From a checkpoint of a small transformer trained on Wikipedia.
Size: 11 layers, 7 heads of 64, 50.4M parameters.
Architecture: RMSNorm before each block, rotary positions, no biases in attention or MLP, untied embeddings.
Training: a variant of Adam for these matrices, 901M tokens, 6877 steps.
Each number is 500 + 25 x the weight over its row's rms, rounded and kept within 0 to 999. Layers, rows and columns count from 0. Numbers have three digits each. The size before them is the row's rms in percent of the matrix's.

# down: layer 8 MLP down (transposed), 2688x448, rms 0.0461, rows 1601-1621, columns 0-223
# gate: layer 8 MLP gate, 2688x448, rms 0.0504, rows 1602-1622, columns 0-223
# up: layer 8 MLP up, 2688x448, rms 0.0515, rows 1602-1621, columns 0-223
down1601 092:499504486468518529492523501510498501468498517484532487476497499491498496549494519526488455498483530527462519490436441493480495524465489498469517472496447485468564468481478485530471505517505508502492498453484503477444508510556503514516516486501450509497520511496503525522437510502541499486497527524519492500512474518520520422427489478470493490473452517478498532471489508479541492512464469478476494510492544484445504539494466512485482509524552470547492536457503492520514484461528515488513515465488447493455500531527471477510519510514497518510493487508540465512520503424537490487506496530508497488497508462548457523505499499513501466527505509527482514480488558489509515479486
gate1602 090:502516539495485472507511482484511546480494534510494492528467526480508492479492488477529515464477493447485512509522484525471517464502509491485510505487482510540489472520529506486494479519564520552472526510477462512486496504528538463439498507500516485511476493466468517505468518481471508490487501503501510534536443516556472511454449485517505490560534495520520491494494519515564550505527453501484485502490529513528484505483486503500526487516482518511499527464516466505495520504549500506475496478483506453455500504476410472533501505483493479512519487547476500516478472516514510435502500508504495474518492482504532481499512549536512486530493486518520444508496537507495479518525
up1602 101:517496512473535520500497504482521480467484506519453490509556532498549542512557518514535493528447501516535470473524460526478521440523510472490561482455550522535451465477481531470494514525484549442505519498494486487472476519506475502518503518495467549505529462473502543537468514461514496537520530461554544532516480493501494470478471443510501532527496470557503516501509525499512519557454515503497503496464545504563473501481519505509531487470521460517460474512517493495534472489550468527512506521480532521475527476500488482483504510498516492448489466527478472503511523471475446491518525490504475479497499528487442486493524468506520481505486562514470458528507463533511474545529
down1602 100:531520479467492522470483510515448521516468466506479457493521542565483522517513546449507511520532499491482496487494482481539450522527469504504556520514503525498508504511489472497489481488479474473505506539541513545500490500483511530519457464488491513498524445508523518543507474477525490529478481499496524463469537495473520462554551478486503527485474512502499517483474474506467488491519509453521480498485476498493501503552538514535481484476519487556519487528463503520502482487518512526495511508464512503516514489535542504514532522464515526523494469516485514491507489485454527500518457521496513515487486475517523484533440480525474531535514508498495518517481516481447510473489
gate1603 100:434481471470526515455521532534495510492542500492513507515512474495497474465498504478529502499543505512506449493508528473529449457489481513459472521555503487494474522503536434560492471470465469482516528527538491463473506489511467488462506515479513488556508496504504504498515521488497505507473481493554465549521498510543485453475485482525513494468525485505545515535455518544500536466511487492532529493465503498496492483494534501495525515490515511493516516534533538510511484510477463481439480524481436524435502483500472513566489480500461506477514507515513459482489501512522492523491533495493532509455499485473514518481492478455497504518520500515503484524496498541499483513466
up1603 104:501533517477466500491472573528493465479474476519506521489482521537514497531484487535491497506459545497486526495511454509526509492498492501554538494488498487513489484516473538489470531503492487480456488472521523515461481525518508480501524471502509499492465520501494493530527518492476495462461482534469501505416505505491527481519514460529471533492496501451475488512528477491494458506500491514502494448482511482506502501476468472451491505489509491473491519467559515493495515525515485533502499517480472504490525454455519495471543502534500468513519490482495476466492506465491474501566496470485513502461522492513512498503462547520515515544520522455485502477493503514501533509491
down1603 105:518492471507493476481527494515524511512452535521521533484513508478496472514513497466507516502469475566538458494509476460481474499470472507492510537498528481485494492536508447505516467512463523471507538531498472496466509506486510487491534537465563488523482521508489502507444475472505466496518468497524509476484522473464522521477522515487522515494502509508516529464530495517471526491504528470459459524490523443521518514526539533505439457533498479512512546526437449533511441502562538487504514475453506510545489515483535487489485482497494519539488526507546482530500487509467483502479449462483493513517547514495520488498480466569494480476445493521528526509510480498467464493467
gate1604 091:490479509478492544513467526556480515518454522514457516507505484509514536494468512459492494476516513497493479490525508486490504528469508526495488505518439535496480526504498514412503516511493480482494495472524484513509490540498544435488500523498554500493474497512529481491557534535533503573514506529516492507503484468498494472524542501524488541521449437542484472502509580511516485493509473526505473509534503507476488446486494521499528525487511464503494532455511499515502504497475491521491528489495528524509496488497490495511516525499469492502522483466502498504529499520453559487493506486490553514554533460519517532482502504497513521473489454521501456541499497528561460512500
up1604 091:480495504466493507514520505490526524507498532496484518531529450517480489517538504501506478513504506497481509497501515514513505523508496500474506461499426521487499498544500520481515494485539496501485500470558500514531450534484487459491519528476528536502444528509488532511487469521566507526497545473486486472514509504498506513492479500524505513498456508555501491495520529506540503504500520538498523493478515516502552475532497498534482486545529483477494513453536501510468538471502506497462528483500512498477466519547486518498524488472439490510462460533515465509527516540477525470494495490533559491476520490513480464488509486493479473465496499476471476486455520519447443492491
down1604 092:541462522507515452478513488470558541522484511518522467504524482486538513494480520520510489520540515510486507490474513512506525496500494522502544501508467500518508492457464501506480529526518454501506490502469537543482525465463501508511498516473527505524494509478527451505499490486517499496522513519500480447509541491485475517468502521513544515461484500466480435527550508503508478519500509496527518507475519457505496445505522517519495507513488483490499549466482482517525505529493499446515534522521495475459485481473485491463485472526481469492507483463507489468521486495463511493498486481493522507511500529457542471538487461476516502484513483471517502548513479495457526484490
gate1605 096:500566518487549512533515501512480520443494539514499525520512532544508495489510518507528556484494482481507479503488477501495488513478467527487503498550448499504498522516527535485542504501546493511501493548460514521533468501494480526489499498501465476489511507504485476473483482534529481515499449530485465518464467549484438513498474494469512520475477469536500475504513446485487464513485477500452502488512487506491504500529515522498541523544471537519516518527496517514514484491496538526544488509514524464524518535519452511480496480482513499512503499534523495473482521537511489500535474501509456468470524467458489528480488505520488489512518537517509497518525521484515500496502
up1605 101:464489503457509528509495528515499503493521553536464497486518564519521489448501502560480498466449468493509496493479476533482475493515473554519507516507533503475469497545508478484500483460488501510483482489512523480531457458478523541483460448539540470489494480487489490501495526525535540497482448519564500531478495520492518534498492531477504504512478494487549506539445534535492507523514509471478504498470493516510512499500491514537492480501451479552518510503518502487451502518492504537508524520508516490491521507526479520471498485513520548519471503520523490533491511461523446509420464527466477508517503501512479464475489503452537453502522488491484492534527516527495517506534
down1605 097:506450496488503481535535511488501492536509498513538500502463514491478512515488471509485511516495526483478525489483500504531563483483484491497465473532501455476518468512504494464491496539474495458514532477542473531516500497478510544509539512517513489529506507486477529456526491475541489537478508526529532481530487492494512521433488505483469523480548539477505467481476459458524507504533589505497550470470517512509551522523488498452484508503491488520473488463500508482480525529510524507478466505448523472534521544500487547486471502542509443472512545521487480491530534518531474533517488513490517483491486530519509518505478526463514490494469537488492497461523477519515479505501
gate1606 101:526493518532505485519540530506514519493482513467521560479487524490474521445480512512527474493542477434505501534546497472494475447518515530480478520522482506472546467492458515450478509458490470499502514513538516510493518484518516508498470505502459472458504505477499470478486485531474515468471509500452531498530516498490479514523557521516475511499501532491492467506460486521514474515501515497497500520498489556493534466499482504495539483472497509464463456505502548505453467493479528485518531469511496536495532462463479482445477475468488539497514483548459505482464485478485555498494526517480519551537503511499496489510495509456488446482496498561481477496468489489520442485537
up1606 096:488579470484516512495482472508477500500524583519515542483532505497456484461488486509486493464513506459515462509526501495495512501525514481488496527466519494542520499469505538516536522533512515489525491511488474525552542492548484543486478516486483458494499498530491463544472532547554460490481521481515502505495487499539481528543452479491536469506503467494518496504498462474470512547542506445491517448502481490477468556482485524528500493494463507520486503522531547490475508531511498500493458522518538487482422514472533508501499542483520536484467529533438490500469493488474520507481514489508516526486530489491507499506513532506458501487519551529504486505510450518504523520498
down1606 100:552520501513540574501499531510492454534522457521500476516470526539492461522489497421512511515506493514490482474483518507497483509533500515477492476524464490504475511550523518475527463500479456523488471483514535470447533473461459526490451527541495495522510485505523525436505546492493553556494498484509475530547527487479534474554494503474505545498476525528518501507474498497516506471460501489490489495483463505504532464473488509531463538510499544463519532521523495434510523481490516511472521517511475502511491472493439490545470515485527502505486491521518514528513468513489532539488473530490516489564494508488506467556513494529502496504509500506527506503510517523547467494472
gate1607 104:473474516496557520506489521510493487480513493515485498521479451505469500522518469528499508479444478504469515495456479477506466538481503501470556535509485462441509522463503476520463516507517510501465505492496518483510508491542506464528510503482502459521494505545541522474504479492467525502460512496460462490474511507510446534486500486522457527471459492549526486538460460516483504525492520473504494491524472466536483478534548471503487495487509519516478513512553477524463468482511544464516482516471471505550513487513484474507509541488526544498473525507484505496493529529480498510502468491507522547489559541532487484463502509484473533499483508509479529512507502486485498478476
up1607 099:498530597512540495436520502489444506533494529498486497469511480450506538517516479521520464527540525530571513537490473519503487522497514509553484470502485495497499496521487538539514513506489501483496530484522514454454506514471504498483471469491526474530455491514508475515514516491480493488513501513504559541455484515508498496524498524460498546544532485480495499506492482523517477486518494526502488451554472507473485553514539517494457497512503502462528493496469501488523501436484465523504508488530487492529461498493503502464494523486514498514475502508541541490545486442500500478513487499495511474534450483514504533449498449504505499510483494463464483470482542513472541532507
down1607 099:522452497501492502499529489467513498468527480501527497512482476497529482523501482521496488516523453477540486497489482535537487507487443489496534514507500484522461494509497482474514494498472491544513510476496515543540544502533482475497445468495512515504526490522520485479508453531533486484475563466496465486506476503492503530451517454592519502511469530505538540510468507553475510523500517487516495529512505482487515519554512468512504536513509511500526488467500532556489491495519508515490441512475482506477514512516463507512546507476502498464494474507470512451479504545485539482507501509584514522467498521523531544497549429463480508562468519493502501497529486516531536509519
gate1608 095:485470542534467502529488500542493481473458518545477485528519518523487537543500525489490479502546518510531482549533536515500522486453502491505537468483453567549502550486521510501474507527537517476501460560477517490504504524472477496511546450563484494527536496518499482478522501510498485495510475519481465503470463499476458491526517507509524475470532541475497505484494527491469553513509491476516494528528476531450488512493495485494499520509463533509495511508476496526536530490475510517524484533526520489476532519471528476517518523506446493495491502504466502458481500516498523479545443469530464529531495529467489509551459510519494507512474476477519525474509515462501523467512
up1608 098:507522505488483469541472513530495485529498521535493508485455554487478503447499501480507495527480531481485505464489542443507529465483492515468503482515491526495504475443542494464489515546511497530419519486517525470512511478524509504502478504481474543502548464480504528503479481497509473516470491496464473473543563536479556452467529513483521512495498490524518519531490475515528524471491471506479430524502547495518518474514496451503493551506483529502492495453541511516500458538495508491469506506512526491534499422512547536526507459521499510516513525443517489551504498509478529523546462523485542507500471478504511475481522501553512501521488532509516508474506523513467501489519
down1608 098:514473553532477503509513533489509450490503512462534499485532494538498520534502518508535501486552516451543541528545519509522516530507516511505455509486484453539503526519476524511509503479501550473523504512510515487543539457488536513493525498518528464504522539504483493505479535500469478495488539472491510522496467473498490465486503523522495519467480504453535542479450542467476484467496502508489492485537486479436491520490502475498506534500528500499480503497504485495542560448511484520516494520506490516487498515564526468515552515523527523477490488537469522470506522498499505482526513504506486551500523489482555550523456524433485499487477515506487507520505521501498477484517
gate1609 104:469541502497495421513527479517518530495484527519486508519454495522491530476511508496521478445468516486491508492470492479508508509489462486505497492533551529456475523497511476522511459512470494512438544479475483499556499474534439499504492535511509459466495447491496491494473442513492527487477512521545470519496514499542491513485466524486507518522478488505514487533474522496514481501455471505531488540488514450501481485465519504506456466500521520492487541544508508516522519537499504445483523471505539432515505507519418483516507492492541520524575515516510519553482538520523512540499520522461537485478502548511484529532480556501518439478488525509506470526480518537515506540530
up1609 106:534504499514475498502452521470466517480494475488456495475492479486487489547522521536487542481506504553490529475518488497500487524493479471470532505467509487457512532505505543540500512495508447557485513479485482465448497519504504476484492518480514524471451516531490458488477528448515567456461520517490541525498535482490507475468529507495486482473467500500489505505521474523473507543471516489509494491497501496483541497529497503508517492500469496500463446490509550500489513477506477555495468458537474501511519495434503473507541508542482506499495509474487513483492500502535531548543476497508529511520451489506470544501512499469515504523493513526501528479438471489528565484535
down1609 106:476467525483530470538505496519498502505484530529505472508506474526542504473468496490506475469472494500470527517506494498503482535484496533463507496533484493507511502514512515473542513458487515571499489468487520543488515462482526545519534477507502501508519510504517498528496486473481468498507472518458477519471530479470482483505521522545480491574548444528497470475521531542507495514537483512471524536485491550466468507512560509452505523513515481470522517506486454541502527461497511460499567508481508511502491493498503489550519504480493485505491461506499547511508545501469489494475497491515488467541493513493490514463503434459518517487487471487480468511536518526538514565528
gate1610 104:505497514498489487469524547496497527473524449523516497508509501470529452476515512482536541508521424528513500514530466486534526490493496499524494528506501501506477489460566474505487467457501499534487504473513491480440502469502553437473466505483493498503493499497514468525527447512501555488515505517512510496499539487518506517474527492490483461478463534480529507503495457526488499534534476487507514511518467505512516495524499474521513469517491514472527470504469468545485493471490509529475472466483517437525518466551482489482493460505479477517465535485525493499485506489498524492477560542503484465454512469500491490466493469517474508485512511495530498554528537505497502513528
up1610 104:503482504481477503517485490477454479532468515529481489503536507467500496535558473479491477476515465473466486476494535496488480508482501500547499531527504490507494515501505473522464572486520493546500520463491492490497490471517487459513485502493498533497495500503491535526459547482521572521518542546495491535473489484474507477502493535481487518513447504514538504499502456475503517468480490510498478508508523519501549487497492480490547523482511490550495518548461452521504520488494481533495499485501501485507523458486534548551505456477458475512492503503462521447468482513493529501480484529522481571443479488459465536519538509519514489505527488501496523515512542510531498483508
down1610 106:483504493505522506498512531520492423528522455506515491493501502494504469498494506467486485486470500471515485493514521502503490485473474481548521480469504519509510503480444511520543498511487490512442508486523486495483535493479540555495488488505527479475479505483496503508449505492429502486524573532492498478502477512444488469463507494478492487506465491530457461526497469499484506519496511507519477512489496484509468499571500461455418451459516516485509488574492519522460482481479514497464499508475497523505481499540540520486459458506509432498515497477475501489491499507475448499524473543494475474492508466502494513475524491480537524513489535471498463481479475465504529501492
gate1611 099:513519468468497528474482432496503492529506493541489506515477515547445512509481514509474513514512514449509496516511502462523542513495471486485491492492474467497532472426501484485512506475514466532512514520471475495517487514480552511470462536462546534520509523509516480455513489513519480460495553487523476523533528485474467530480480511488521453481468485505477499462462504520468537507525491514494497531512524478503525563481529478493481500461534531504522495486501478522469489530521533517500478458491464482517520488481496491470498507533473498464502474513462504532464485501502496481521470489506499512508523471498503491502451469504490481526493551474530488507507530504446487509502
up1611 087:481502496503530485506503483544472477515532476516483533511477503535566526505465484485477532531481491510475491522511498520490458493527494563465547506498494504480502532471485453452503449492469514535514569460568506465488489521484466507492491494506505490506511480469478490519521495508470510542482506504491549498515537460510512525503512482477485537533463493500503475528518569529491492495468510507476497471454513561466506490472475485470491488525474501494493476550485514506515453499510486496446518490517532516489492455494460492487504529493514512534531474499486538494505536474477507563493480499495476491503484447545487469523472506469475435508500515465457492480453492499496524513533
down1611 090:502517513490470493516503466496460524467463505486481473466501503427458467504522488538480524472514443505538493455466534485495527477514511476520505485473517492474512536499509509538473529494508495480471489517493494506501511487504542480521483526497557489492513512460510504472526458520504463479496498521526491472522512492494468476549508458486457491466486476481545523528492488482499479449518456489505533522485457506521515458511507533524529533526489492523446513462537452475505547525517442483525494478497504486477519540503469529491501485527510489457477470487451479540498484474511469495449523523517527474543493561517488536485498497490519513462521512508545530522517514510490481501520
gate1612 098:491474517490469545472513519548522493508479535499489531495482539493507503501479537470522475518473452469467528506495534503518530487492493484486463478490493548557498473484454551478511497465498469485519526508480519475479505497466500504489508522460462491496518499458460472477483476514504518487504505486525499527473498440456496534516536485518505466550522564474514507447492489502509518517495504481472474498518544470507502474510514497461486520533498499507503485494532476508513515496471546530487493506534508511485519506478468520521511488493487509516478458518519524498515527512473549473453476486509477514513500516513470498500506533526494518535477471513519519510498541528481513515535
up1612 099:468518517453499519510567565491495437500516483484488488478527531479506477467512511546489505480482495504540527506448528547518454461488495503493552542520520488525458482453468493522490497453520477497483507502529532482526498508466505501498503485495469536489499516487481520547500503498496485478491493523510491529513468479499500470527510482502479502514507513491505539471537493524487462537504487497521454525493504500504478497536529525557551467484513487501516453501550474509469474490556510494539472461463556505496506490516488510467474468489525502553508501490513517486491530486510475547534475530510485479497506472510466507498468523508511495489522511528498526487499541564479573477491
down1612 100:518458488509535515475482461563520459489523459508503510490472530500545491491539524491478514525480515503517484464487487494496497541509489491489508497538543507564499503525473477519496520472513470466472491507501463516499534513508464517512500491512514489491545537512568505492514489468469524503497506496493525513512480531477458521465514542502525516483436537519539489524442489478561481509467498499504483508523488494447503519561523458472499524517511514522538503513492503489485512463523544543497498441504514519508492523504469513487547512492459491493480481535507538534461467461517568484510464498501489509524563528523484506479462526521527480512489479481558527508507493495489531498537
gate1613 105:522507473477522521473544498470527524524559506529504468512453494463466486487472521486487500458559517461519514467529504513530480498508501524512505475518475502532513491486497557528524543521497463499506496498512479504544529508525503506510479504499515476487502493513497512441468492466557521528480487497548465519471536520498473487503505526521509477496550472546560498503466480518483477500482505471521469510505511503477483478525518457479507517534442506508495565492470513507546493491467522516553477562544504451552507539460517521504491516482491511523495497518514514505486451483545476442490486497510498500530500486476532499534513447529505537484489482492518499439504516496519481535531
up1613 094:529492524465499523465519452476484502520497514532510531538529495477521504479528466483495485476518501502524483444501513488486507527525514509442462490530473502516529462450515472525486543488505462533463509538517470495503487497497483510483535494511512532513516513464511541515488507471498492482497507478501460542535511526493508474468529455521514520500477520514518471514506457497524478497496466480529520514504492470519483516487512462541522513520501512506508499489490529516550505529498486496471496537467463511499476515518481486477527494454497506466482515502436529539493507487498567499508479521513480521481525491484507478547483493526519485423503451494520520494511516532545498482530
down1613 100:487518514503544516494493457493544523506483513496531473497478454495505501502436475535507504521496512538491516534467505508511525492484492518499516475485495486476521495500490498444548490528509501466498473468488545464482522471504483470502479467517526500502480482500482508486536508508507482487455508534521572484487487542526564465505488501497478528494487557531479477484530535550514461548504509533486488470464495485475508448468464499488484461506460508482503484482477500432503515528480478495514510499496475469526499457507543509496477498499497494496477492532483489419513509518504454474502507497496514504499501459474501522507495491498483482550531507463492498506541517555500509500533
gate1614 102:541565516479501533520537503513515492418488516501509518500486507482521433486510466513488515487501507543508531519493484516508539494517500463494511514490508439479472471542490556493504497482513530504500515523514500510511476495506495535533489526459542523472478539522512520508515473490490499512502500530499498492482536483492556550491520480465496506449484500515487522506536461500478524473492506513462515534526524491485460494497517513470509466539510513519512487470512537523534538520519506467536568464484485442528509519482504517534464500482529472453540513502478496507495472522549547529516471521483524445533488515490487520455479457495469492485513467490508446513436495471479484486502
up1614 102:493508480519499542498510469453470514492482488521481457473485537501510497503457532502506510536551513543461459497498506474502564508488530518546545518527489506521534470542493532452528522526518478502494492484509537491492546539503504506492459490472505516468482528538484501507476504472493496523509501521477513513479493501511493502513501503463520504511461505525457527508483514507494511471526524539452530503494544507525523558514465513466467457503523483488499500458466461477543459498470503476538528460488489466515517479439463492479484490491437442502471489545518519483508478479520477494485519483520528437517505519506517491516483506467463507502495510511497484516535476499447510511529
down1614 102:495501502516468472484503533539495516529518498491512485515487527507463527477527518501501505486456545496487500492490521503526448449522526491462495509510507489514466494506508493512483496513481473448500479503528483489505477468526468490491498466509482474499441500495506496462514561525506528427539462443506557536527470494459477518517521481506504494475489500491534479506528487506480522511507506523507521525496528506535476522523527469493499547467484522478517501509460465463433468490514514530500499497513502500437473508493482451532506483497501499532503492524468506529489477532438495506491520532543564473490519537519517479523512511522484535466478523456520504477506530508550503490533
gate1615 101:508465483518503499513497511507526494466508474474545480512502469504516512435425464535512478536501501518504492493510456535527467502486526491483518470509475463451469501498516477476475477477548532565484477475500525479494507511491551504462511467550472538549462473505520506464472449487506519489510515546488479488482473519497493507535536464533510474481543488497470478478484544541535468521483502509507452502499545492509488518489509490491454503506512514493506483516496461501508509528465494461497508518507504477488495531485473509509524466552540430500517504533521533495468507490480509515515509532519475498484450503472562544543493509561510498502483466533479477513494532508505446496494
up1615 103:526556495492506531471450524504545490476510487517505473517517507533488553500515513494506484505488497516509497455473502523539535484510509514490564507481537548524463516548530499485507548529487471512531517473496500502469480471504520485529507492582487474466512507511492487493479518499533531506499515441503480470506497497501482485519480470510459531512545467478512496519521488560522521526526527592469466466504477494495516544520515503513511521467462522499485491466535520503526520527510485540510490493494513542521511477474471511489505518502495494500464490471496496503494477513499518489492484466514470540474477500506503523496501487511504543490540489520475534537492524480503529503516
down1615 102:496548506480518522522488511509540484531508472502514522519531525510499523498501533493492479543527492537472512488557495515499495463468475449504536555517537501501472492530508521544523491471507486471538488504495492474532491522532495549454474519446466495479497515542473538487480481480519490465503461486520486479512522490498506483491472494533530483547486497517477513518468498496504531465417531514496522488517504491507515448456504491476507527510514514485505501497482473490502486501512476569509516509472506537545477501512551502484490487453514458471484496502465495529500504479524522445512512518468448483487506489515508503476494501483496480503487513492483517504526534476466532515520
gate1616 099:522498527515485493525501481496506486512483539530507478494484510516560542505479508495493518492530492466486523483527479521500490457485502435506531438535532441507552475502504521526466521479523467523496501452520469518517466524517447450475525526491513545490494471499469516487471486475483502506488470492549493508469487469498511474521476531456529538518500478472502505498467510529522497451487481491461527513498503472498525482494475528521467517516508502517463459527490474504518489476503530538455526540526502496530502502486510478471514481525456512506514514486502495511479511460502544500497459496499534532474498501485471510513504475468501509489496444451489502531512516510450494495512
up1616 102:530491488492519550476481494559495449517496483453494498484537537496489503475477512513492542540502518546507487499499503500513517504491469484469522509490501490495494466509427473474530511506492515480494515452530508545446500463523548525523479483513504504551503532505456518499487491470482543488486497531455475485522471517471496472513500504460466537526503494527509513528468505489527478501510502460530513488497515507523484483520528547512519513547500439524484485533525484512478488511484522492516505521470482560461537448514523510503498456476464496510513507499529498509485474482500536487506463507465505492529505479501496469519509507525531514509450469487503485495491517498496517506519
down1616 100:515497517517505478510515522482534506529555481483539518545525523502508475506490493500464474470454497474490522478493510467489513460521482514476504474481474513461484478468502492499518479514496528506493497510476512451518470480458508498490519476499443460514529501490506470533421518512504527478474488472506474516534478484495511514454514461467488502495541489523500524521531461539483531517534496499495504521552493494514497531555506455476506507503512482493481470436529535481477504487519527539511472496496544476507533501516527502526468492449492531525465503492499545507523516509584469469503489485527502493477488499485479484515489498475458501489511516495478486484509512436533517489516
gate1617 097:527495501489453496544481461560501479545487494490526475498455534451503517518482499498467517521525539552495506511552495511505497514512493515522484527523516475533523525493531518484530487435466515470495468495523516476514504497508527473523492524495540491488515512486493551521480473505498490452494473535532515494498488497461501483483512522477483490523529494518546506475508497502464515466524488529483473538486533487504531505497532522501498557494449516534526496488500527514540494479515480496505516513498447471518501501499464472551495500501493486494545492517543496490533478526517564506489481504498466462453506511536469533496514556495506497489513504521508442527511500534514518472493
up1617 099:518522522518468543481515470488442471496515535506531499485483523467469507502535548457521506473518496483501483486486508523511499465477512534505454476430471505533522475488507536562466481502491510502505549500494506515514496515519472505499505493485490479473463510554475488519493536490510527486540488480464510510467492504528486528492486530517510512468494563490494429498501530487487486488483485523533525455504493480540488498528486455495463474500513489527493550484488519504514483542488471495465511529525464503493528495494482494492469451499518510528439525501507459487511503495472513490511490452502532466509488526523500479539502505465469487486478440475522498479469500463493546499476
down1617 097:443514497492541471502527541459532493494463525533471484503509486508495450467494483528522484492473511492509480494526532489530468502480479467491518480471492498494508527504470517509488452539534503488488527465505492505522520457538461534495481516489478508477510462500513505462480468501464508491517512456516478529520496502495515510501520548516501478474483501498481521511503476539470466499477503498502522506517484514515511496472525492472506471436488502457523486510523509535526492520474506534494503487487487527480512501495526520481507461476496531523492473526434486504488518438495471514533508511470571509485478504525491453497483517541488483511479465445483480466516508491439501486521
gate1618 099:549498537507474478534542463550487492475512483530495500500468496487522498508470459451514495490557492484494490485523521495513498510470478518539518470522504500503536521474518535515519488526537465497481472536472516517506503486519527480510523508482485468555471490499499467461503493569487491494465526542521458485480510505526497464517529517536474482499465478508527530506470538511511455469510467476522500515492516514470529536493490488571491501527497472515527519479534512514507453508499509501508501484470519507487525460456494525474516539516453508520485484481533469490488556496531518455503483489487502496518488438474522491480502523523524525515471500467522513479426469510502507476473
up1618 096:512489511503490449524491493455515478546519505503515521508503508477545558494527498499486534515533513506498465500523513512530494502481524515508516489495517535522517461534545479505533456507492518504503505476490509525497517568502501536499530527504530468507475492479516502483500462499455482512475502509490529487507482482480504502487527497495498422502522504534492504483440534513545502508470500508513533467495515484516532522514521509502498470451510530492484485551494490493543503511468501535534537474516483464548524503485495489531508497459497463481521497499510474447487498458519504464500469496485501484519486503450552512470474434507502552488497495476509500484517492454474465525501
down1618 099:487499526470488494510524481542542550504503536492504455458514492462469479443454499484481446537520493494514528500463503524501511497507503461501481481517490477486488479454527487511456514495467507505488492528531550498509515488500507508553539501505476499495505505511465493493501477484500484487465465489542490520481538504529540483529460503511466518485501517434470534495495477519460481459533502504541484527538502532463472516482483528511526511485545503500525514496462490461453444517544452450486470494451483513471488472509518533452510475493476573499459504510499499476540551517483509498500523525515530497479499500501509486442491478500460486513503477489511482497476482517496512532492
gate1619 107:489553525489515482527510526493487472467489504551454514537472510445527490503449511469491492523483469475486504500495495526494468493498500528497496501508487503535484516508492481521457453501527528535494457516524463488479538483482503480506516455519502530499505557496544480512521501462506450512486465505529504539485513470521543493492460528504509461493529524507513474533482513445462545494512473481488423502515526514516519473527487506513534523498514497510502534475530503534547512477488494486478457530508530504516455484466481520483510509480472487509553522510491481547468537531505457466518468493537488491518506524488539548451472505515528492538526469529513514519484513478476505517528
up1619 102:528472454493545525500527522547472497517514482522539526485526517486496522495514493521528462519494459475492539462520485506513496528501493469504521480563541490470548546511499506483541472493517470509485523531491512543525486507510480471517507506516520499518518482501475510508493500507494452523569506502496503502512484535507478445516537493517517490569460470525516489522480498476501481472481481501532519480480499479480486509472501524491477465507474495516529484531450527472544505503507462502497469508468515489510484440495525531469492505543472525491489457531538494524490523503521523500456495529501482500523499504475485527513459494510479494491482472480548499479494526491526477511499
down1619 105:522491538523462492486487511476519483511506494470515503455507477567508429508513542461465529501513498449535490504497505532509483496502506507514505493505476482511502474484513489499469493509486511451490518525458522514453467459515458492459519509543503467484516518477493464510517458489535506478482535541493542458482465473435499515455486516490456485500523480512470516470512493536483484518500521509497482486501517520549482470497479450513478505516542502516474509515533527534512519522507474532455505470484503498493506492496476478483524475523509466499488507531492534476484445503540506495499493494520503485476492508494513483529505502486513513449472491508515471475528496534511506491497
gate1620 100:476488512474511507459493512524512487528504519494447548493492488475521480477457485517479522473483546501497495491543495491466503509504501511505434508508518482518471502514510483506485471469498514475466502560521470507523521457448521541496496453540469493508524499539451480476456479570493497478490528467503461521498498517523491523466528516466477506514454512532521474501481513499519545516551472434491547498450495521530514488480493516503480494507481503497472556478485510532511510521526502542444530507484491450502488498492457480552492454456482489527489472489492495546470492521523527481488549481454491460486504478507489479560471477471478507549507507510516456512496491481482501485538
up1620 104:498559497496549485501501500513460518505464456497520444480492507528514485506511514487505498502506538452487461508436521470502443516511479488488493512549506499515487496503489496495506529539521468508536505480453511491509496489503508490510505532446487474509499503501510475505498533502480529509523518498510523514499459512477457483506557505514495527512493515483499492459482463495506459500541478518503483446523491493506500552473483460529512517497494499490530516441507511528499543503470471516522479496545503495539498479469467534492492505475496501507478525539525498500490492502489525516490487504487503542479499498487488522524513464494464466485529495493499502485502536529463517473483
down1620 104:473568502502470484553502549541521494428513558456453504505524501484490514525505515454480507480503482536507519470475492521456531448501518477503492511498436515479500531521521523529536457479471458475523523523519502532467478515519515523490528470508536481524513487537497445444468457538522495525492497499534495445530483481503497498498520443473502516466521511515458463520512509508530493510525492467504534469503510453494537484471492516474502524506484512477485526465493472531520487514465538509512495525461474506505500515438538514479513514525533464490517526479496493522498490536485481502509507462535489497496535535519489504497536453503499495527498533490530490555505511511472522558493
gate1621 108:471543495500514509498543498455503512486565511485461489472478480484451514459474476494500542479522498490483478517503495494528502468470533517544519511515530526469474490475544502496489529479504496500490449521520505510527507484501511494458466491505524461487487515530478517549473498510498524534469509525483484485518502529517529523532509468479466494472459529485509469490511528496481533497505481524527487495536499494486505501451489501532470502455501539519547491522520491497472492520531505465498524473483477515523511533466488520514476494482507470498531512511524527461486495539483544493489522514475508496518461442506522548502506507464565533534519519529521453513448507440501475469486
up1621 105:539547548487473473457488508514489501460526512470497515486503487483498511521535531504517484518480567496517519516457442490490532491476478502501499429506515537499477523550539490533527475537539505470489538509508471531512507489450518481513490458509525515524509481530499501516495504455519513498475495456510467544495491485471471475509544495501499501494497486549489461449490506482506503482520491531513506481535489542478483483503504508541574492472519520524524499471499458502484516539498472495501479511552496491527503539510481477502528489510536502497508465521528511489541481480458508508426504494534493472518543466555515460527476543501513476478522541537455519503489532482483482531550
down1621 107:494534502546528493523489484560489494500494510565506493492506541505478498483479493463524536511494523460520492500455512541509507445525471498523472526493503487500466475467502484524449494485496474488457486488506498505487491487483555504508506515452503509475500451494528507508494468488520511508472514529498477489513505489549438488479492454492487505471508527448510490487512460538473480510499503520512550458505545495530500421505494461479482486496468481493502526510487510505512535497500541473473496488504532518467480457526501503543502542462502512499520497532488517487532511484465465471515518534501487528524494539529516503511517479484513520494503559500508512505476555503483524492488
gate1622 089:490504484485445556534473472493503451504508470549499545547458519524478465471460508502505502478494526527503528513487456478534510508460524492514454465511523500472489477530480531487539497492488511532478495463497538464521527542510506484482526473571508501491473501548505478494520474539529484505465492507510469509542464526507489493492503501489505522495488486542503514470472538472493529504517473518514477578532486512452515520505552504517500497522494552471486509459506520521512538475519537514520488518480504454521499493520501413509485515477490465549512512489541492470478504515475556491522470516520524530529485494527469497508524459523500481470487487501489473542547500501502483466498